config = dict(
    n_layer=22,
    d_model=160,
    n_head=2,
    n_kv_head=2,
    head_dim=64,
    d_mlp=640,
    vocab_size=2048,
    activation='silu',
    norm='rmsnorm',
    norm_place='pre',
    norm_eps=1e-05,
    positions='rope',
    rope_base=17000.0,
    rope_fraction=1.0,
    qk_norm=False,
    attn_scale=0.125,
    bias='none',
    tie_embeddings=False,
    parallel_block=False,
    init='uniform',
    init_std_qkv=0.029,
    init_std_o=0.0,
    init_std_up=0.029,
    init_std_down=0.0,
    optimizer='soap_variant',
    lr=0.00424,
    beta1=0.95,
    beta2=0.95,
    weight_decay=0.032,
    lr_head=0.00765,
    warmup_steps=200,
    schedule='wsd',
    decay_fraction=0.632,
    decay_shape='linear',
    final_lr_fraction=0.05,
    batch_tokens=[32768, 65536, 98304],
    seq_len=512,
    doc_mask=True,
    train_tokens=361600000,
    steps=5616,
    dataset='wikipedia_en',
)
Each number is 128 + 32 x the weight over the matrix's rms, rounded and kept within 0 to 255. Layers, rows and columns count from 0. Numbers have three digits each.

# o: layer 15 attention output (transposed), 128x160, rms 0.205, rows 53-127, columns 128-159
# v: layer 15 attention value, 128x160, rms 0.228, rows 54-127, columns 128-159
# q: layer 15 attention query, 128x160, rms 0.174, rows 64-127, columns 128-159
# k: layer 15 attention key, 128x160, rms 0.178, rows 64-127, columns 128-159
# up: layer 15 MLP up, 640x160, rms 0.215, rows 0-41, columns 128-159
# down: layer 15 MLP down (transposed), 640x160, rms 0.229, rows 0-40, columns 128-159
o53:186140115157127174096102086096189083099074153151107077125090174125101159146099067118079122136132
v54:135192133102148115133152186138142157120109062127115156136079151112122121078095121159216147140157
o54:149190132128140165119153153117172146038132171173088177140097153142124119085130109102102101127120
v55:142109114133089126055112136087094134101137121168080148115191162124112176098123141151132148119124
o55:187192130092119113144137142183166162121112142101157145115074121161100107160125134055139071138133
v56:127146122144093129121105143092135132111122118136126147137092101139165162125116109157081144134086
o56:121176140151160132140154153119127170088133132125144154152104093167107169155130133098182093158153
v57:105112115160109119119069141137126136089132121163123113089069090102095122107125104150131129153139
o57:115107117119104125150168135137099149156154098125162161159153142100095153126117139157156104088169
v58:143089146069095076078076151147127124173073174113128106156124148083163107122051136158149124115109
o58:112113075135125122112142158211083105132132131108165085105071077121083137111169128107157119186103
v59:176128156200152052128157170126103173089120123129155115057135092155153135132109069163120138127100
o59:087140107153081133115133112127157097095144088090147147118137094121131153104145084079153114157132
v60:166147075098115140149058135133145155127151119113113180118161117157141104166163171100097142143148
o60:129160149137088150095113104133077136124145102129112117149126116078134086104144144109175123132113
v61:105181130065071093156182141186127124145055115079132179144151174114093103096148147142141065106173
o61:104097095121110126147092109123125114148116099174127134083151181155130149100121137088072178175086
v62:112140144129122114134119130109092133127143135179065141184116130147079149121083122153140135166114
o62:120100139118147175131133137090113145088139125172178182168155068165144123091106139169133093149141
v63:105043116090124102147122127172118124093113123116083137125154142131101141108106125099087140152075
o63:127124118116069082156118105138128118126104147082142141136079128170132074108135103106107141209132
q64:086154173130146122139123101125152124136133156119153208104114160136177101073121087127229179111148
k64:099146144105127109118194171158147132131139070132128094211121139133157134115109093090116111168145
q65:104103126072190130137113060148075068204077157124114147096113119125088109066183090148188141104145
k65:089168169174104116144135072103101140145105131129110173089110124127140159091122125159150076087193
q66:188111088161110143127145196117180172058126151140124091131128093089150138169106175103058069108134
k66:176110100109118123140099105133092119125140144138114133102144126146105115171161134143127168141095
q67:108170106154156124191065109175158104093129136162118130134139173133146135154097054152170163093156
k67:118140066135111145124110176136140085117120103131150109158078121155130136136103117074131134132083
q68:136133078164083135167122227092168161067111126107134099169101147098129100179043101110074092105108
k68:139082124102130122094131139149097158164167167132140066123142122134100086138171160139115158150107
q69:124120152117141147138054087140121106124095124161128172084132161154176119117133094133172175108170
k69:172162114158101083119134130161143107129127107151114189153162128127084120135096103091108131115092
q70:187164139140110089115143179081164090082113177123157105158099120109169108140088166102079144074153
k70:145097118090177152131139122124121147078111130115074118123172110097116108150115132148115171132102
q71:119188061211164130158108100188105130102132137135126155102125192123091168156096086104109126084119
k71:125091065098104154120148164120143137114170129092153084172094125135135135132140102154132130144100
q72:154121049107149154190084122145135115140075116128126122094164145134136112164109098151133174128130
k72:114152124151115151116119169124096157090098092145121114153116128152100144147115151104122155120100
q73:111079219038135153173070096114075129150134133167116097130124118131164120137128115110145156133164
k73:081129114144091106119121160128179140157126126069168145134102086152155162118169112094144098117134
q74:179145121149160117157152132138112138128144151122119093143095212086173126153092147156137122111078
k74:108135154124167064098158129147170150095178117144141087176124106145137095151112121091105133123169
q75:079118113121071190140034112157141120166103131146157107174095175113121118104135097149131149155144
k75:083171117122171094087175127124069114148138092168166146157133177194101168119161086167125137141143
q76:151119137178119150103145196112156133130129166148143087168097155084150136148088150121074077132128
k76:149102142084123129132118122161114139152121095138096172112124135125097150127107138137092149129096
q77:160159115171160147174088100181080109107093137125067143040161156150066124153123107154110168068149
k77:087122121097128140075113160143122117135124150145140079193101121119140157091110121091159101185120
q78:138095166147099147098124134139130139163154162140119140147144106156062174130078150120133111082168
k78:078149138135115136168085167112123102075134095149165076135125184136198095131172142108149138184147
q79:126136185144173143123064099072129125115124146102118079235148101102123193185097098091101149135094
k79:093112157119143079113120172131131133194135152112143134097168140100224165127173128157116095102175
q80:156148088145131163155142121209072144117084148174143138086148171134124096112151109159121186110067
k80:113149083135091126063104113086152126117174134133125102155076179098146120108159096132093108126148
q81:022129096095124128106144163124121164144143069109163156135160143110179152107164127103187131129113
k81:161118148164141144120098080109135068112170142137102143063104123113101081129130123142134071113139
q82:107117113145143121191137146174085147083114214124105158117163142126106115083177129179207111074105
k82:133147137111137079093129162134117138182118064135145076177147061128153145180093140117139060116140
q83:102209165101085127154118074157171145144090086160185134118131177172150111121155154115160133167157
k83:120038152123136168103114134150121101147151139136101167098137122139112070086148159152170148175095
q84:153164152195135104074128159120136108102142132169074135137122166185160109176114090110129152162134
k84:045127076066109141082101134192115133141146097116176116107140129136143157096168162143145106100099
q85:174142062138100183132150125171126137098062161131132106119083168121130157091134094142171124099171
k85:126122121126131141131138092183147142125167102143172118065123067110157103140127152129085143134153
q86:053102105069117133123076171149125143114135062145112142142181121032135106147139120101127137137061
k86:160074110126079096118122162116089136145128185125097108121134135118099116121131098094126149092079
q87:108150103164138133101162145092171143095130130102122114151108090128120070116160131127127136131093
k87:145095202103164130166081106127145135083136112120173154126179081117187107165116103159109112124115
q88:193126212112158109104130107070094156122146159132103117163094135127192101151088171135101109151153
k88:120098130081105154112067128128106124092117176147123091122065149179122135106188130090174173128181
q89:115133160145167097120138072091104114157133118121177139111148171074155158094108111112115097090102
k89:167113161125106126110117091158114141135115151131086137120101124124115126139179151152076117142140
q90:137141148092120122090136158164139153088101146135155115057137090139105138163123186179141146103125
k90:094105157132141097143181150109134056118108219128133140143069146120172154103111077081105034102137
q91:113119157089134138101096159173136152110110062121147136116179074154052112084090158103076186176139
k91:150098185134083155156060121111123131156116134135032124148108122147137112180146158108134156125144
q92:131103166129103121144096088115129107055180091157163114167120143119117087131162095162146183122182
k92:105156091095183105153155141110108110120090170170125095153127109149165173174101142135137097153120
q93:176129113136108085131139159132123149136087131105141117143127141128146155138108118149125063111140
k93:131155172183141154095128156109170179087143049152155117140137144125146123036094141116139090138140
q94:073159040148147127121140136177107108113118082094151131128157145137161097122193120121149160153104
k94:193161128142085092226150150179100185055157145117074160120129163176121098132186146227156160087127
q95:147097149132121096054166113080099177139142103069098114101139112055111114101156137081110082139093
k95:085181115145121102105106121145151141090150118150122126157086217167132145130114129156134155201168
q96:125140107096157164140104178194096091163146157136113190169096144081133082071157182126147130100103
k96:108111141128091107188135129144162143128120170070126103108119155071103095121120192122131109094157
q97:140100148096151091167105178135138123094084152127136140161136150121157174087185220094152139167055
k97:081123176166181111095086111141111185142088114140148117112103057121140167060212198102136058140136
q98:093118204114146188095111100136139106182121143095046106105121156129167107119112099125096126159164
k98:146099116150161148123082166074131146171161102123071124104152127106120080197082133127141054087114
q99:153154127137138086150098119139148171088155045126160166146157185082158114161132158129153153155167
k99:121073121169155149157173100141078095210142127137088180110207177087193099242121168072162125076138
q100:109102158156182095183072070076016085129109150140098120096095126100143117133139083202155122109121
k100:103081108135097123154122157152136104168136131135165152170093156072087087075133164102194091126060
q101:064163126177138178108125221175105178093137134100165095112194109099185116174099172156139171112092
k101:124133096140171089100170162141218154150170154107161110124099108153129128104105147117145095121155
q102:140165099207149067178143122071133129137125146146175112100154077159099158163127148146153075157140
k102:131101180142202081104132134112095069181160140132068142143206093188167128203149149170154098158156
q103:154158070125171183146154123110124155151072157113100144154060163162116152060155113172114098133097
k103:132140117065089099182165142113044108141119133145097188099085064094110158113118116123138070144091
q104:160112117077138152101178107093049087189164148150157217106129133112140149121123082163137144154146
k104:129129075160114135167145144168117091115110136083178110156165095157125089148147116099136140124148
q105:157075162123120110140177121098148099161120160134103158178081120150158124121078082089118074106126
k105:078110119165133113172031080100117103127154180130106097116123100131143085126110101144126124148118
q106:152135107093136194110162146125135112129098208131139123136115103093149140114183163138139117146126
k106:066173114098129107099146054117127143161136044130115148145149140083113204140116122110172147138105
q107:093149100152115126132143172172084107151137143154136091177117131136089079114115146114143149115145
k107:117098102075118146140136123156108159101124166162094123120115060112090160132109158122075160130124
q108:126138123114183159116168098074133116127115126126060181140118046114117117136149067156140142108101
k108:131112041125073059158156143156076106102140107147158131113143116177105167092051106155124121097124
q109:091140154125098097140183148142150132170076124171108142096127153090140125093093116135137150126083
k109:125148105175100219129105105127148139151162089151104052147173088137154092153122122116152133216165
q110:073119130117202126172153079121105156221146151127136127051144144125092106171059127143130089170162
k110:144104057129082137123140125111136135198124121158101089119130146125158128091172123095110169156124
q111:102130150121159168099152171115163127112145106110202097143122123132161099166110105173135125175140
k111:065141137145100130129162162140111139120149118151126098090132145102231108147132128145079107133131
q112:144157134130164095118137108166128145095129164195131132158101138152122175141120115125116094161151
k112:117111130141192118132152097143093172159060119144119133122138102149169173140145106205144140145161
q113:124093082110105122147078175158076088146129171157175133148106095115087108075190090126153142100147
k113:151111128098131146140160185144119162085072162170193123167138115146132036172109133127094161169117
q114:203093134117185150118108149102182126148115118137108136115093104139168106174087083094084130169099
k114:142176184168136112141080108098166130192150151175133153129106084074178158148100154099094127067190
q115:135108148127141119151172092106113141128148116141138186122095183164107158138141084105119144140109
k115:152159150117177144142098091098135171156136102129103130182089086092162137111132117149137082129178
q116:186144160111157155184151123117143160050203081081159173163181108176180121149124150105097088144130
k116:107134078189144112108157148150095128098127081140132142075115089146134152201178124171178146073206
q117:179135149165120113103088119135119098148137115104176168104085106106122080116160176127131115149084
k117:101183112133160129156067135128105115126140180165143091158138111130063089096159158103070135153082
q118:175120121147133125109170171091157159116101138116156099098130113083082142132214156170138174109053
k118:113162098112143143134075131210166145138143100083127192132105146108133085069175169147126077154093
q119:177118145114109149157090130127090124211123117166116174164110091121164132109121134118072062148126
k119:059121154126213102146150088098131131153132162125080145124092072182190104145157155200092053123125
q120:134116111252075149166160139179124143111116092124111105168187178141141150155171096121088089168132
k120:153112141146167100145139189138145072089109084135166140091095221152122164127128159120143126190114
q121:086147214082128083098147095093074143140123139128098160093204124122124140091080114110171142138172
k121:157124136167105113089173098154130157130116058131093141130161171130155110157085149179126128113123
q122:118112132123109123091130139112118122144101094133120114130121114113128188162144113099114080105149
k122:128110140113116181134100112079072132147127107144117154144087097118124097132102142096077112166146
q123:067109156099110162141048110209132098156117047121099166161143079165127125114144144097122171134090
k123:131127158119142134094107120166114149125113093165071145101138077134164116122115099101080138086100
q124:060160160133112123061127115142114119095152109161151166101169136100133134151166091201146134124148
k124:092098144059147111096126075107084123135160181116088107113128166166087102146148184082150150175131
q125:175157132117154154120076075111121099146161113123102095149133126126108114085097110123136175142076
k125:163202210181076117101100110131117119151059097159139118087127178114103117113035164122082145123152
q126:102120121135129065152178157116159160108164187124137159063164137087102173148123132075087047149127
k126:151165101131112157081199134137150129102151165194154184130101134167154160136159083087156040099189
q127:143122115105086123121155125095135104174139106194139111136127119102164150193111105172176170146140
k127:130099201190106181132130108076142136093119174141082112136110127084168191144089120081123091077119
v64:130114136095135087157070090122096103160108111112123070142054159117166070148133099187128164145159
o64:145142137137089136125116154161140109148167169098103077135081057138118110180128165125156132092142
v65:096118195079124113097145122142141119080105156108137158170130151167138118121139132080160091062138
o65:121100159086101124079183094129056106056120103171138190091132117156111133205096106107136097093155
v66:138168126085149211097120088150120100086131126119121149110155106105088104173186139114145159160120
o66:148109145114161141145080147115158146101171149123134118138178139161188090129131098132102137169125
v67:116137140123147144130028083159073132127133118110140121155156162147093068141191163126112133167126
o67:160125149061205122164086104129104095132136145125121052131149176177101076144159154110134156141096
v68:103103087109094109182099200174113120100119161072131115140103120121051134077189123181124198159143
o68:158102172116112114173104116104047125109153172100121124123143145122089200123144182115092175176091
v69:162139118121138097092097048088068101108169152130072098166130133175103060146135095128064137116123
o69:079078105114137163112121109074105116145092157126077146110114102159126114093142047168105127091172
v70:176123145055084105114161161097160090141200102108134075116116069182148064114089112129181142153085
o70:101117173071128113141163192064102098150149153106202087151134116143098120119084170165105097106126
v71:144136102201103127117228090191151101157226165148115136153121093092116101159165053125214175078123
o71:062141112106142137071126131128156068157130144154077166174131134117120148093082085074181125110137
v72:091099153084099116120083102107118160138151097142119121131082114167164084128164110142116136098045
o72:063129127109128177186102097140098128151161110149118112143063096134124112159122120076115140123098
v73:129199128091118171150179112163124102102153096146124155156093188109184096115129150154130130100112
o73:162148160145144149138172153104156080086106113117142060179130187109122108163118108092069120100114
v74:147150085145114080165170119137207083143085177085130199092127131154138115111106149062059124155073
o74:129158142111139132109181169194114091081132148183130200164128127128141056107155116062045165121065
v75:098158139181157196093106051079185136162196067144068106101157136044153208077125126094099096101110
o75:103114084120114127139117086173165103170193088145158070145114142097144105108118069118156131076118
v76:148133177128088124167149154160069079160134131127131089197086117183127179192150089165096153138090
o76:114136167139076113125109159112084095202126151172106163128134085169151163117162154131155105168156
v77:186123140129112072180115149114180085037101125162129153152095140105153087145099115160166204137140
o77:142144159096118151075091179109154131058083101173155099134122183115102131149095154131145120110145
v78:124086140182089100187163148115146085165111090136173157132147070148147048155109059169136193152128
o78:151132164154118149097118156156136151160143086158126185170182090189112122102170152125143184113137
v79:102108141173118154060160123159067113162139178151159110184143079109185200154155139164120133128113
o79:103083165173147127131166112123060167131188122158125148107125103138215154121179100149200078155134
v80:108118101208140143055122128164098141158153147122114142200140128133096225117204156161107147094078
o80:120119113213077129129142130108091074114158090135103156157093166161144156102136126104107156172117
v81:157158091198156114115164186171144100084158089133156092145129108132156093179119144147084113093089
o81:132121135128151093136172182178158148098085120093147140128120169149156087107168212129107080124096
v82:123119141107046195161100170111199120155105083150112126151153161179038172146062099171147081073170
o82:113138091166041153138134140086181220122140089116167104154110210006097113111086192153152110083133
v83:145191153137102167144128165135136166155099074104076107108074117106085137138092117125106139109079
o83:110140099157170127132133195164113095125134115102131122167137126112073127098100133170084122100057
v84:114146093157100089099124135103198103104137120120178087131111097140142129145098080155128178147127
o84:129141128165164134148089137157182108133174124140191107102128127091182156184100188150113149070087
v85:137162107129101142127115167136075166124186172154133139089068178036121116132115114203079131105160
o85:171176097093166156148124126144099147167137184128113106109109193080134136103158163139148188115125
v86:123111139164139143153086109178089112083143138130117087141045172083143100144171092090132151115097
o86:140130121115137134122118082139117085113171179124073137147085158159104147150184055117142073131122
v87:120162093153143150173100129151120187151148152148150166151113220076141179115148095160074137110138
o87:128147093161140116205176121102136144167079161133142128099077130161106175101118099140073143170116
v88:058089160130181142085111170146128137108181123092147090144114105110095105142162090157140157105100
o88:093129183126148172139068110085142160154172169130088108094102098110122160123169172117180183146135
v89:090103054139127065154062165161105064162143119102146078124091116099135062172134064124119137095111
o89:079129127127133162123064194155071120165092177108095146076193109128180080181167129082087119115133
v90:105093177089165117097133151187119146148126121107177181144135103166125096082180154119174185129117
o90:173059176115120128103154205124137135107087082098134104161134088132153091109128160073103147100130
v91:064143158175099098122086129089131145110146140175123155152125112091075097118095073150200103100112
o91:063112090138111142117088090135144152118132135148145181145140156166054096163100099125223143129161
v92:120172109081104168151133147094110109095151139145091106073202121146100104146059136096140146053087
o92:121178061113103132161137157070135170116129160140088169077189102090160086102073088158101143107088
v93:082153181146124113171149176110089090132105086116112088131067155111145112128110123192107141101151
o93:187216130124140115135179111127105180084174098093131116070073133077112105109153146094119089074130
v94:112117169136142131057088075058134098122125092165121106159117111161137121167159144108097088144060
o94:169114182137125131112118075107182110146095184135076113098121094159125037122168034138124122119086
v95:188103161165190154113128118080158105162141121132117122165163199112102149160127109120114156141155
o95:150145162108174118138136122098154153104159146122143116097139113151147175119141093148144116130142
v96:120057117131141149079130134097144114128142116144136194093157137126153098162081100187115086165153
o96:126095170160127133150162129053136165104155078128144147132141106114110111173112162157126140097138
v97:129101189083156102155169120081134172130148094132218103110127143112095103167124115197185118156126
o97:127149216086195124167144069111110151163127153120122148106145147118063144117108134144188180096164
v98:142147134112153124173119150124147041129119129201155113069087069132157068170149126086157094137049
o98:186153174099073164154079122154131130126127160135092170089070109134130067128127135078109047125107
v99:085083107059163121168153176104177168178133136086141118175113115146081144145053174102168105197210
o99:116112124147148087217164144181135181192140101130174078145148100205093123172093091120149098153136
v100:112090135122138136140131137212136149055104081157154154184204103085155088088134129164078153105161
o100:095170155166181205160107093138188200068088105120120214119180084140123136097151138157123140151065
v101:141123071076214139123130189144125164102132188081191174195088098127110048140076142142136123163115
o101:121136133066179133148120193143127172177123157076124159167134102104115129115114155151125094096159
v102:062091107106068113140148109071121107100138129157134133142097140129138152157077086206132146161141
o102:107170165124123163115116099161038086116125097171133091133137211113115138074109195184166181090192
v103:162100143176135075101150110149053079135192121156074106093130190157128192077094107168088119050121
o103:126176138142114149086191126143082167142160096124070112109102133176112149089107125094131174173140
v104:090178100145078117082119094165082125145075157147191160120185171120180137135157161055138136136114
o104:104109120134087139137084086156067139079150060106121151146160166101106095122153095137092152173100
v105:190095104115132091104124135170125058156097159148191133183100101167079137124112109121104156137062
o105:146120118147100128084170123121105084100153158206118150148143153141180119132130194134113112182122
v106:152115118150178127121180051139163110125161109084088117102110140148157156094096123079099090131121
o106:143103095070100114188191094175222147097128096119108158132112086159126115116164123111120168093124
v107:099159181110102075156146129175153136102100111124062149093081090171083120144147118068168124079125
o107:118167169133135110101093117111167127079127057149071150111097114123128126144099111056122033086164
v108:082102124123203107148135059066078027130243100137014096120083115178180112135126067112083136052115
o108:047098121160149116126164031142176114128148137081028105044136075166100085105148160134063146143142
v109:114118196107086152120192116097099140169172152104156150157101111094161096149128098120135122190180
o109:097134140076111144056148179110106187134099135119130116162136119173109109083163074107132085129192
v110:146126022120077089166146117145148090141128179143177130088157114138116097115127079081125151075100
o110:106144074160054132109131144132111068112152149127126150139189128165125157154129133093168167127143
v111:087144061125104174131103140183075131094167115161190156145118139182169170126169113197131102157123
o111:219153079135138135173157152148169091109137132120134126127101216141174123169146063161161157107164
v112:109080166070141127130188162170163144126083066148088117126145159189128108151120101140178094082120
o112:171069168109117151112107165087190207090176087146126122065122150141093153146081140136131092083089
v113:120064130173131129033138101100095158126114166168144150121196142067112150086035088174176120129118
o113:110113179105169123175072112126107188107123117145069135168155084103117176113039102131155157102170
v114:128081159103188116118155149130121090191141213077116187171133076148106106182129114123159156139101
o114:146112122085135140087139157103149079162155138202133173112157071121135113132078182085070088118148
v115:149077142146078151150097155126160150110125087112165109154107151126078157089095079164115124153136
o115:117111113177081143098139139083140145108125089112193150142170166114111153098122104105159139140143
v116:146130181138093182110080120094053139154133125122147092119148088049148127106147122094129146097150
o116:110159140114112104149113140105077131136173121131166200087138140139134061163160135092188104182080
v117:166127159167163083136167154131028098126116132120156125139127126132092150182153078127118235179204
o117:134134121158144077108180128141046127139140123137135125122145119191086161125174124158125168150176
v118:127093117135149205096117157119146145126145097188128057091229110097082082125121102097083062143116
o118:119143132133133135106127148094149159151161077131125100093130123093173098112124123144140106185066
v119:100174173160136148152128113202103115062130117126154138180125153153196169114167157070161116087156
o119:098171157141104162124132167133195089101115097079143127154103168194116147134149128143134091155179
v120:109126138093183151100190112130036100141137130069186172184129152135135134125158171144137179121175
o120:135072132125128175074155166119055150189111163085111071146130140099113113136120108168092116125208
v121:123121147090159179144143137154202169171088181180088141115144108174125168113118184152139147122142
o121:145130128136144108172167152098169152128162117178132088126087092186173162139104103191111118177102
v122:166099184175109127119100147087115108128153112086094147124106127142097150114134123142120096178165
o122:188134145094094130048167167112111112125129153150141121079122145115088093120172091140089166140142
v123:164077200142109094073157157148103123080154082103138119108194100130193059166121102122192118148124
o123:204107153153151138094189124120174137124149061101149179084156131135177111126079132074173127155129
v124:074179089147138159144135140123184148135190102110161127116127147147155105124108055104072177141073
o124:150137025148116154151159146186135128173128086133169148130120102123088112160153100156112165155063
v125:197068118140165145193141191128166103149148119139126111149116106128106139172094144174090162172136
o125:164164121135164116193191142151110146114109097168154117110161081165080146099107168192164138117158
v126:062119114089129172088063089178044212115180104182144109156112106127168147082161084132094098154124
o126:123127108113140208129054133181178158136087114144112128099171156124193131162136123147079179115152
v127:147132129069107169119100147107211223131147125141080143141137141132109178097115164136157107135167
o127:187107161155093134185166114069204122039182140182138106137103121113140130134101114142179154199163
up0:142113103179095159139124155168129114157158134173091134126135131153173125149141101139157126102120
down0:163122074118127112123089140084167115164103151070143115068151101132081113171163144159154116140128
up1:067156139118181132130122130138139099198124088125118091149125139179108078102104150152170145065117
down1:164089115082143148145107164150116136142161115059090115092126129073094160165117160100116098139143
up2:180163137098101142126071165098164082159073139144097195146075124113139124100135155152150202146129
down2:130140125132103173099130071135202150149102095091098164140130118083135129120175118096110132146127
up3:173124124159128121133134123138124132172100132125153097099158144096138076142115154166071151127131
down3:127108124162097076091152216196087136144144110157140149130177118190114124088151128096091094123092
up4:153136159185118112135221159140163133111102099162186122122109157111127144117178177126097135153121
down4:094142117069149136080066111125139158156131165083074139164176115125131146142111108126104107086136
up5:119089101153112152179154128171074163100173092162073146214147113138121113139093117084116138171111
down5:132121122097122153078083076096088119067116129117130128164121087174091085200134212136136090148104
up6:095121083106175135174100133082120125147101114134117162094157103105110136139149139102099147164174
down6:123085182126089118077185091129101133107099102079120067169114128110114130116072145110143096170045
up7:104097159081100063080117088142181153102117136109162127193209151144164105110143105094128145099133
down7:121144139132152099117116101138058090142120116144189131121097113111113130157114189099121174131140
up8:168094120111093103133093099179119081186126144162116142075135133126162121103164149059106131127126
down8:147119132129092180110146156083160185093130116092148119130115173153100160136161144135173095160134
up9:084152154106130154128157093142182178087136170067136117148073135120139116073075127171200130149137
down9:172158115113152139120132105135046108183085073102138119094081116097147107169167126054126124112070
up10:126121192132091153149131142103166137124089086137110121083113163116113068086090112138127129082160
down10:121127115159145093130122101079102144114116162171141094165115175134149127150151179139131144144185
up11:085153122174079093101115089137145112173161207124150087135064137101097149161146173145078088093122
down11:172137126143126137161156157107137109063093175124179094096085159105129122108132123125198147119083
up12:129090096125114122111122101162157107169158074141127160152200129119146135132133090110158167151117
down12:056142116154076132099103142186184175130188147160075144118134145108069127160158153155101126075116
up13:136116149140117109143137130180151141094152133103175099097136107089184106143106084051144109113115
down13:114102127153100164151167133132092132126150153064127064157147121070146151145113093092192137125129
up14:115146147113121069138100139091121101101165139118148182120099083144104108145049134136161121169055
down14:143123063126107208135124078169162133108077132124053125133170135099149180136153167097143084152168
up15:054110111064121103159060106196149135148174102077102117094072125094176079166122165128116102065125
down15:172112105065140187081092147119173111101161155108154128093146139142127106110139089130144173061187
up16:071131139129036169123108165114111122075117106099091131080095107114203152188153120102099142127170
down16:184090130097083123177079138160075162145134169183130088152112135182090111160132141158191088169119
up17:119121140101114117208161154113133088137094193114112097123111097117184139136193066114137157101086
down17:127077134167160165108127153147079148117151119083089129094113132150089160128123126117102129123165
up18:132109108147159222169126150123101105152090117153101158114143144118111114104110140117110150146158
down18:171122154165100103210113121111130200087060124136109179179156096133138110132076156106133116123126
up19:170093100175159113124112147135071160139160081185140104134103147152165139150136149179151131110127
down19:094165136127137163117133098051144090102127165100060114121109074089109130104155122095123125097113
up20:150106135105163051145107182120146168202198126187173115102107128099116170146172124148083161117093
down20:176081110109113128124097069088101162137156132113094140153187181125158123147072111150142148108215
up21:073109092104095140099139160131142073190131211085138054152094117102084114106136144118119073138155
down21:117100144160210134029082030142156097127165144082122122129089107181142110153108097125086078154104
up22:103159126108124082132120156127139135160068183192188079167157151112135116149089118118121103115159
down22:164132105085122126150133086078095129113114108099114123114105140167127156118165185133141137143136
up23:101193164135082145150161145142077148164161106204138153115191154077132072142111140151139147129127
down23:106066085137157084145160098048130125169101132129126153190103059114142131155130094108108105124142
up24:098161152179102124184068152142139057108154103126146132125110118088093102104187198174162151092121
down24:150089214208072156140104086158129113163081098118076176117108101061212091108161108119111070121096
up25:126131139127140097168118142169112135174139128125127096122126127152166102111095123155150163136129
down25:114064129084125118087137109139120122173113143115184133117164149163177119165123062122125108087118
up26:085170176113085130132122143140133117098187129080171114122097196113061101109097111155148050112151
down26:129184182105069099165116114144128117171125155185114100093103142118132110046026172118188101166092
up27:130189105114090123093145160139116175149127152162120156113125137137146124177083127153161150048126
down27:173162067130143128087114152103151133107087133103028054154076067145188059128154121170176163121125
up28:135136143153159105118117138108152149087107127087159139105140080131201121153092119148129060075164
down28:089114088075135094148124118206134135154161106081104148157093127107058105170153131130097126164098
up29:103141138118120126126138117158088073127136115185111132136141149175137154073061135093050100111101
down29:182184160152078164165134107113033135178133127107164118158174135102122143074112065117117169134095
up30:046129144112106142112099180091093130192073141073178088151187111122146097186148149136146086087142
down30:091118141133116079114147151124084174152119076202052137100127146187098087138151125131088114146125
up31:066126081129162124093151089126149140154112102126160171147111103173143187099152086140181155135141
down31:124171187120148167133122096099131193086128163067133100149096179130196113175122137127145091116100
up32:139067126062096137144136085110143182160123124085122119115076103126131143037171145185142157107151
down32:114107108113128093132195129103090216165118114155169204227171104011136210097125106132168160133142
up33:214161103122178162136180165137139127103120109085089098152157103080181057196127136118127147151176
down33:050130077126130129118151102122147087114069100084168155117129152169045148143143129121188110155113
up34:066090110172101137147127141123129095178170063181144126082149105128082100101036071118116123165151
down34:144149152156115109138120126089143074134092097144092135126113118115082153156170117116187162121129
up35:091184144075164122060090103195144119160143111151124215106109138104145114124117141125152129146104
down35:168112140133115158156115081078156111101107096177146104114160074155101127131120167156149144138124
up36:181123124142149045120092161136135154157159129111084122148100115138086120083175168216109095158133
down36:115089180123033134210119075081150139171085173082030073152198061105137180147086120094083148125097
up37:107142156153161161154170133095142185137145132125146096164132132110096157066142140195150174130118
down37:116134135162083122100130127142128127147115049146094156066144121105154111133114113083147125216110
up38:126115142116076095103100129116141126140128125114094144130160153116078121164151153137130136156142
down38:135149135133138144147186123135164137119117123093069118109120109122121190119124121156117103173083
up39:206100129143137137120147139120130124108140201207059093140143147105129172166166173113110099123074
down39:087117173099127057136168164163141147126116115080170139095126137145102123172131125119099140123225
up40:132147172094172084139120144149125105115106124133116200173153173033071091102133212141070063077157
down40:086125170084156104125087166103065144115178161117136192145102133118117123131105103190150130105154
up41:091129137111121136106086119157201124110140119055079116128107145131125083143154222165203100100071